Weights of a small transformer language model.
Size: 11 layers, width 96, 3 heads of 32, MLP 256 SwiGLU, vocabulary 9741.
Each number is 128 + 24 x the weight over its row's rms, rounded and kept within 0 to 255. Layers, rows and columns count from 0. Numbers have three digits each. The size before them is the row's rms in percent of the matrix's.

# layer 6 attention query, 96x96, rms 0.247, rows 83-95, columns 0-95
074:174154180109104137156127136135075135115121111141118134175158145139103190149107127137120103124110101119127119113109128116121138143105134078127159145130147128182127123125139119129156136147143091128151122143124091120123108160136098134132175145140111209131084137089131131111083127129135110159
072:138118152149142126090150160121128116117159119154095152091114070112141103114148143144119114160174140159134119139174125111138141118147111129105161123116122141065102140128108134134090132125155168130095141127156120104152165128119143128108136120100114056138171131154140146155143113146117188097
065:123132135153114127104148128114148146112141125156137136128111072118132099153154153140116129127152146143129174134150146101134104095167086143091124137105105135124116101142134150172150113115143141126149137086156135130137178081132115102099163140129110077203130144150101132127163134155110180095
064:122127129139122125109130182117130117148139118161094163131114047110131077107143167108120134176126169148115129127151143128137104117188111107117156133131109105100145106184135129139141149113140133129117145132163150125137181109135087128114135167107124116136126089143128124121143146147107189106
074:138123112129116113141138113146164161129116157141142105151102122107120122128147123128145153129109134130143146156131131123125110113163125174111101107086129147134081107147123150166163106102168147124132096107152180182188144091156129111125121141142112112171119191160075120132111125169100142142
075:136153194137107107127115122120075121120177113111108105150114106105116161094075141167096116121118070086115123137123115155152155106165117097126159147081146128173151117104147152137134127161130133169131136118127115127125120133151157127129132131133110165119131129093129119060124117144128110148
062:136157100105156144110115080131162156134125120143151120095123171118123132142164158146139144120082122111114118077152154131116115141146099139135095125096107150168105131131153119078129120150136096139157203152122166159150142120120125114182117131165148144138106105143121112101115116090120084131
097:149124069125137128149146157135164128109094183120152147128163159136142133140154126106151119123153131154162169135150141103131146145109141161150104091179143137091111162136104136157117139059135119103122069133145136123154151093104126123123123126129122133110101116133122135180135151168132167150
104:104102140155130126105127116114112087147098119170089143154112055112090135114140144156122119143146154183126123155121143117125135090104135137076135149123123123102112110135127122169162125140185132125121107105110114143145118182111114110120117120084094102148161142112118160167112115124108173111
097:148163134186127107156155102143149151123159151126125148098162168160142135128153104136163138145126120094119068116124146130116115171099125141133123108178133147103085164147136098145097109134140091116101170144129123141160133137107118123160137121108137150170130175118123189131118128119106141095
093:133085135181147161136133117108122091074129137122157144125150172121131137130098114135103107112128111150136124124112079133131159140144086098130140087112117113103122101114102153136122153162079163131117089155081133132161112156167154124162101160091107126106130137099117147115137095126177119129
092:151108139131097123117116108118092168092128190108130122113165144138129112151098124150100122116134145140126139147149097110127185136156090118126122116093117097095110141142092134102139175139109091098127086134114154092146152105157115113149115118091123171133129109127134113078178120164138131167
099:165109131116144148105104159105133103130176136142111123071100119114156137107117108127118124158112135152119115130185095100122126143159132112103169128143119147090127094129130132087094141162119147081093177137146123122082148134131104156134134131103136116096128072127127136110121133107159123061